{"n_layer": 10, "d_model": 160, "n_head": 5, "n_kv_head": 1, "head_dim": 32, "d_mlp": 192, "vocab_size": 1024, "activation": "swiglu", "norm": "rmsnorm", "norm_place": "pre", "norm_eps": 1e-06, "positions": "rope", "rope_base": 500000.0, "rope_fraction": 1.0, "qk_norm": true, "attn_scale": 0.177, "bias": "none", "tie_embeddings": false, "parallel_block": false, "init": "uniform", "init_std_qkv": 0.0353, "init_std_o": 0.0353, "init_std_up": 0.0353, "init_std_down": 0.0, "optimizer": "adamw", "lr": 0.00234, "lr_mult_o": 0.876, "beta1": 0.9, "beta2": 0.98, "lr_head": 0.00261, "warmup_steps": 273, "schedule": "wsd", "decay_fraction": 0.908, "decay_shape": "sqrt", "final_lr_fraction": 0.1, "batch_tokens": 16384, "seq_len": 1024, "doc_mask": true, "train_tokens": 151500000, "steps": 9247, "dataset": "wikipedia_en"}
Each number is 50 + 12 x the weight over its row's rms, rounded and kept within 0 to 99. Layers, rows and columns count from 0. The size before them is the row's rms in percent of the matrix's.

# down: layer 6 MLP down (transposed), 192x160, rms 0.0903, rows 156-169, columns 0-79
# gate: layer 6 MLP gate, 192x160, rms 0.097, rows 157-169, columns 0-79
# up: layer 6 MLP up, 192x160, rms 0.0945, rows 157-169, columns 0-79
down156 101:55 40 49 80 45 80 51 28 34 27 58 61 36 66 45 48 44 77 43 62 66 38 50 49 60 49 47 42 32 62 58 55 48 50 41 52 37 49 50 61 49 63 37 66 58 54 46 44 63 47 66 62 37 28 59 27 30 50 50 40 36 37 69 31 36 43 60 37 42 47 76 59 65 24 55 53 58 58 55 48
gate157 099:32 39 48 69 36 29 62 43 50 57 47 56 41 50 53 55 58 73 58 43 48 49 36 41 50 40 52 41 52 46 61 20 47 54 40 64 48 57 45 58 53 62 49 53 33 73 66 58 46 57 69 51 42 61 69 54 65 64 30 41 43 65 34 42 50 59 28 72 59 33 42 43 52 67 43 41 39 34 26 53
up157 106:45 44 47 33 54 33 38 44 54 26 62 41 49 49 34 46 47 58 59 77 66 39 48 70 50 64 73 39 47 33 51 60 48 38 46 46 62 54 42 35 57 52 43 37 38 54 42 57 60 47 51 52 66 50 65 49 41 49 52 59 63 43 57 58 60 49 53 48 36 69 44 60 87 35 45 65 53 46 48 73
down157 105:45 38 45 45 45 39 64 23 79 66 56 56 32 43 43 47 50 45 43 65 40 45 32 53 66 48 42 43 64 48 66 55 37 50 34 41 45 66 52 40 42 30 46 62 38 56 57 37 51 78 52 52 44 60 46 53 42 53 47 51 29 66 56 51 66 49 33 70 45 39 40 49 62 64 36 39 39 41 45 34
gate158 094:52 39 58 63 32 48 46 59 39 67 73 37 46 27 60 33 34 46 46 33 71 67 62 54 36 59 37 65 47 32 46 43 28 44 36 58 64 59 27 46 45 52 68 52 65 65 55 46 40 49 58 50 49 38 59 65 70 71 31 51 38 54 55 51 46 42 38 46 48 85 54 58 66 56 66 45 35 55 67 41
up158 094:45 55 52 64 25 49 58 39 42 56 56 52 40 55 49 20 29 59 59 41 45 78 51 49 35 62 43 55 59 47 43 51 37 45 49 49 65 64 45 47 52 43 61 66 59 52 80 51 36 51 51 31 55 54 57 84 67 56 47 48 42 44 44 49 47 49 35 30 37 78 58 56 70 60 54 52 48 41 73 47
down158 094:37 60 61 42 48 36 61 38 71 43 44 78 51 44 48 35 25 48 42 40 59 49 62 52 51 43 37 39 51 74 42 60 30 83 83 44 61 49 33 51 58 68 45 60 41 68 55 47 62 41 48 61 50 42 61 45 36 57 47 54 32 39 19 43 42 63 46 48 63 49 32 57 59 29 32 43 55 27 62 54
gate159 098:51 32 63 37 21 40 37 54 41 51 49 52 43 35 41 45 55 41 36 45 58 25 37 46 74 58 56 35 65 30 59 41 46 36 23 44 68 49 62 44 56 36 53 48 56 42 12 43 67 61 44 44 38 63 59 52 51 57 63 60 57 48 48 54 39 26 52 38 32 51 48 55 53 65 41 47 37 71 62 36
up159 101:50 57 53 42 54 52 34 42 38 45 41 49 53 54 52 51 53 41 44 51 73 27 34 43 54 46 57 37 58 44 54 46 55 32 41 39 58 37 40 49 55 39 23 67 67 50 54 59 43 53 60 42 36 31 51 26 59 60 77 43 66 47 67 55 54 48 40 42 44 59 52 62 49 45 32 63 44 72 69 39
down159 098:32 28 60 51 58 54 46 59 71 50 47 64 36 70 25 52 26 48 42 58 55 71 63 54 51 53 39 46 57 79 61 62 50 88 61 54 53 49 47 49 52 37 26 43 62 52 46 67 45 52 51 39 47 47 44 57 57 33 70 66 54 46 66 48 51 53 53 49 36 43 46 35 40 50 60 46 59 46 46 45
gate160 101:29 48 53 33 63 29 31 49 56 51 49 53 39 23 64 59 59 59 39 44 38 55 46 75 49 32 42 88 48 44 57 50 30 45 48 69 46 68 52 43 60 50 62 33 53 44 54 44 66 51 37 46 66 71 68 59 43 48 58 50 59 61 56 50 68 63 85 72 32 50 52 49 39 49 43 49 45 48 41 59
up160 100:55 42 55 45 33 52 58 54 56 48 36 54 34 46 54 66 47 61 42 51 41 71 42 68 36 37 55 55 69 74 51 36 49 75 53 61 37 54 46 56 41 52 71 47 57 59 63 53 43 55 41 40 47 65 63 69 44 42 33 50 67 42 57 49 59 47 49 66 50 45 53 60 34 48 55 72 50 27 61 63
down160 101:48 60 58 24 45 82 34 47 57 23 47 72 37 38 28 64 53 40 39 55 52 66 44 58 27 55 35 64 46 61 61 53 66 50 42 46 46 45 44 34 50 56 48 51 49 67 42 78 51 47 57 47 36 45 56 70 49 47 39 47 44 36 44 55 36 75 55 56 46 52 37 47 60 53 67 31 55 47 43 66
gate161 101:49 52 63 43 63 44 53 45 50 55 36 72 66 57 45 63 41 48 45 61 62 44 27 64 53 26 50 30 61 54 53 47 48 67 37 49 39 47 56 45 51 33 33 51 58 68 29 60 32 48 55 55 43 55 61 63 54 84 27 29 40 37 49 43 51 50 50 50 73 55 49 36 34 63 42 56 61 33 49 57
up161 101:49 46 45 41 59 57 46 57 59 48 59 60 48 47 32 31 65 56 34 60 44 60 26 59 59 70 76 40 65 38 64 27 39 61 43 50 46 35 45 42 47 58 68 30 33 51 64 52 29 44 40 23 67 51 48 56 64 41 52 44 53 22 44 58 43 45 32 34 50 48 57 39 70 66 51 56 50 37 56 42
down161 099:54 52 32 53 42 57 33 36 40 37 61 45 56 48 26 55 76 55 38 25 56 40 66 43 21 57 52 44 57 34 32 62 75 51 36 38 45 62 35 42 51 49 53 78 65 41 47 54 58 33 60 50 51 32 30 53 56 56 39 30 36 45 66 39 55 62 50 55 43 56 40 30 67 75 40 54 63 46 53 59
gate162 103:43 42 46 42 50 34 62 50 52 58 46 47 55 53 65 38 52 39 57 38 41 42 55 40 41 47 39 55 51 40 68 50 50 25 48 48 43 54 40 48 63 51 52 27 50 69 72 33 64 42 61 48 59 48 60 45 37 36 65 80 45 53 65 50 56 60 47 51 60 65 56 32 56 67 53 59 54 46 51 63
up162 107:64 60 49 18 43 73 51 48 42 48 50 29 44 51 47 40 54 75 45 64 54 30 69 67 59 32 58 35 52 47 67 51 48 50 39 62 51 42 51 47 62 55 74 51 29 71 49 58 34 44 40 48 58 36 53 45 40 57 45 36 47 24 47 63 45 37 48 66 51 43 52 81 69 52 61 51 50 61 70 69
down162 106:64 59 38 43 33 53 44 56 18 54 19 62 53 37 46 30 47 48 47 29 35 55 60 33 66 54 55 31 40 50 51 58 57 21 44 44 31 34 32 55 50 49 32 31 32 46 43 65 29 72 36 49 52 56 51 44 39 46 61 50 45 77 78 69 49 35 53 59 41 57 47 50 62 48 55 39 58 40 32 61
gate163 098:45 50 51 33 45 37 48 76 50 36 73 68 49 43 52 50 77 75 67 58 50 43 45 50 43 58 31 46 48 44 45 29 54 61 50 55 48 53 29 28 32 37 51 69 56 65 37 46 78 48 55 60 46 57 55 49 32 60 56 59 66 61 42 22 60 71 70 42 39 64 62 32 41 47 33 41 43 42 24 60
up163 097:39 28 39 28 45 52 66 57 55 37 86 48 73 62 57 60 61 48 72 52 63 33 51 48 42 45 57 34 41 62 64 39 41 71 56 51 57 38 39 56 41 51 54 64 60 64 39 67 64 53 37 49 48 55 46 64 60 49 58 52 57 34 49 33 29 66 49 49 34 51 57 49 38 39 45 36 51 57 42 47
down163 099:26 52 33 55 47 53 57 30 47 43 48 37 70 57 71 30 32 54 39 46 63 48 33 52 59 27 56 56 36 44 48 57 40 22 40 69 46 54 60 28 44 50 52 26 44 40 48 52 43 39 37 49 55 52 50 59 68 25 44 32 48 61 53 29 38 62 41 55 60 47 56 65 38 50 47 62 42 47 61 58
gate164 086:22 55 49 63 36 58 59 48 10 46 37 61 46 26 45 51 55 47 41 30 43 36 45 55 63 52 42 53 72 61 31 42 57 42 57 49 34 56 42 49 61 54 51 47 58 50 40 49 58 46 47 36 51 54 67 63 35 41 55 58 63 70 63 36 54 51 48 54 45 48 58 41 55 57 54 78 44 38 72 50
up164 092:53 33 36 44 59 57 52 49 63 68 53 34 37 63 63 44 35 66 58 49 47 32 51 44 53 50 46 58 33 29 56 54 33 41 32 70 44 47 50 53 52 19 55 47 41 49 56 59 58 46 47 58 57 50 46 66 38 51 27 49 55 20 38 64 40 47 80 61 44 50 53 29 48 51 36 45 46 71 31 47
down164 093:72 54 54 44 52 49 68 50 31 70 49 49 47 77 49 52 57 58 45 54 39 37 43 63 37 65 42 63 31 28 53 60 51 41 54 74 48 57 59 53 63 36 43 60 62 39 63 43 42 20 58 36 47 69 46 69 14 26 25 57 48 44 46 52 44 54 59 37 35 63 47 43 53 60 38 52 37 45 55 50
gate165 098:32 57 85 41 58 34 46 70 57 44 43 51 33 39 78 48 60 66 47 41 53 48 62 53 41 32 45 59 59 48 58 34 57 72 38 70 51 57 52 51 51 49 55 47 39 57 41 54 56 44 70 64 50 50 70 42 52 71 50 33 40 48 63 39 36 60 29 72 57 51 56 47 60 51 65 66 56 40 52 50
up165 097:59 59 44 43 61 76 41 36 49 51 63 32 53 69 42 37 53 54 49 37 54 49 44 25 47 54 46 49 62 61 54 28 34 30 34 63 39 56 04 45 53 40 51 67 61 50 72 46 53 67 22 69 36 52 51 39 46 55 69 34 67 50 40 43 48 56 41 51 38 76 50 61 53 50 51 60 46 60 55 53
down165 098:33 53 59 43 71 39 48 56 31 47 61 66 46 54 52 67 39 27 53 24 68 50 63 60 55 57 69 49 18 59 64 55 41 35 37 52 49 52 51 76 47 39 45 66 66 45 55 25 44 54 89 46 43 37 35 63 42 57 38 61 37 48 43 57 53 40 68 34 45 58 36 71 45 43 35 33 46 64 41 57
gate166 107:57 55 39 49 58 41 40 48 37 35 65 55 36 46 47 68 59 65 51 62 70 83 47 40 56 50 56 52 55 52 47 31 54 42 27 44 57 53 49 47 46 35 47 61 45 36 55 50 41 68 48 53 41 50 58 58 50 40 40 54 54 44 44 37 41 66 54 63 61 54 69 64 45 49 55 59 61 45 35 70
up166 099:42 62 76 46 46 29 54 65 58 72 52 61 37 59 73 45 53 60 62 38 34 51 63 55 58 43 56 52 53 66 33 41 66 62 56 48 37 74 53 63 56 55 42 43 36 44 68 40 41 49 46 40 60 59 35 48 56 47 70 30 45 46 52 50 65 43 54 51 51 41 32 42 42 41 55 53 45 57 46 34
down166 102:46 49 39 25 47 59 56 35 37 56 51 58 52 36 60 59 43 37 54 30 45 47 49 53 56 64 67 65 32 51 56 52 59 50 57 72 59 55 58 35 49 60 49 71 41 56 58 45 64 52 65 45 40 49 62 64 50 64 53 50 39 58 69 40 47 58 37 42 37 53 55 60 69 61 48 45 27 32 77 50
gate167 105:56 44 42 44 47 75 61 27 38 48 46 65 57 49 53 64 48 40 41 46 37 36 48 40 43 42 57 53 57 34 43 64 32 44 73 65 48 55 52 41 71 64 68 60 45 36 46 45 70 54 60 52 56 36 52 29 26 53 33 28 69 36 56 44 55 80 63 24 66 53 43 32 48 57 50 37 46 70 67 33
up167 102:36 50 41 65 44 57 73 49 41 51 43 74 39 61 63 50 56 48 34 50 40 63 51 45 39 52 53 56 48 51 56 59 35 51 69 54 23 48 83 44 50 47 52 58 45 69 52 39 69 53 46 38 61 56 61 57 54 42 54 56 64 59 33 37 31 49 72 27 47 60 50 36 34 77 53 50 40 41 51 36
down167 101:49 79 50 49 14 57 45 45 47 45 34 34 72 50 50 41 70 47 33 40 48 67 50 58 47 33 45 36 51 34 60 59 37 50 54 52 42 47 58 29 80 58 53 62 64 59 53 53 49 44 45 48 44 45 40 43 35 54 40 50 38 37 78 49 53 51 53 60 69 53 28 51 51 48 55 55 33 54 55 49
gate168 095:62 25 47 42 38 50 48 47 42 93 58 48 49 55 59 45 55 53 49 48 33 59 32 56 38 31 43 52 20 57 33 50 37 45 55 66 50 44 51 36 48 56 53 52 42 52 66 42 47 50 55 44 30 67 48 74 49 36 32 44 36 53 65 65 48 26 64 84 55 45 37 65 50 49 42 64 26 62 45 39
up168 092:64 47 37 64 50 35 72 42 42 69 56 54 50 74 56 49 56 51 55 65 50 72 54 53 28 13 37 37 45 65 37 39 42 58 53 81 50 40 72 44 46 53 54 47 36 61 63 27 56 44 63 41 49 47 50 58 56 47 49 43 51 51 60 54 48 35 67 61 42 45 30 57 47 37 52 78 44 62 28 49
down168 098:40 66 62 43 64 39 45 37 96 43 44 33 37 49 60 46 28 33 34 50 43 66 50 59 52 41 46 47 61 55 40 55 56 58 64 48 43 45 51 38 34 42 32 50 37 51 44 54 60 55 57 57 67 36 42 56 44 56 44 53 41 17 39 26 60 75 49 34 44 34 47 33 39 48 44 51 77 48 65 63
gate169 099:44 45 72 35 58 44 61 57 40 85 36 58 66 67 33 53 68 59 47 55 38 55 58 47 68 56 45 26 64 46 49 49 46 61 57 71 59 40 41 47 51 55 56 42 32 57 43 42 28 44 59 27 37 22 61 38 60 39 46 21 54 45 63 59 43 53 33 47 48 58 55 50 56 36 56 74 64 58 55 45
up169 095:53 39 59 45 49 41 35 50 53 37 63 41 34 59 50 43 48 64 35 52 47 62 50 48 37 59 65 60 55 52 68 57 24 42 64 63 51 46 50 37 51 63 54 48 58 55 64 24 36 55 29 51 55 75 35 64 29 36 72 50 36 45 52 38 51 55 70 55 38 65 37 38 53 54 38 39 46 37 56 42
down169 098:69 26 41 60 37 51 28 41 57 37 48 60 39 40 53 33 53 34 65 45 49 64 41 41 57 56 56 50 42 54 43 43 57 52 60 41 38 51 28 40 47 53 67 67 43 44 60 37 48 62 25 50 61 54 47 45 57 53 42 50 71 47 50 57 69 56 42 42 42 65 42 41 54 42 53 56 56 66 37 41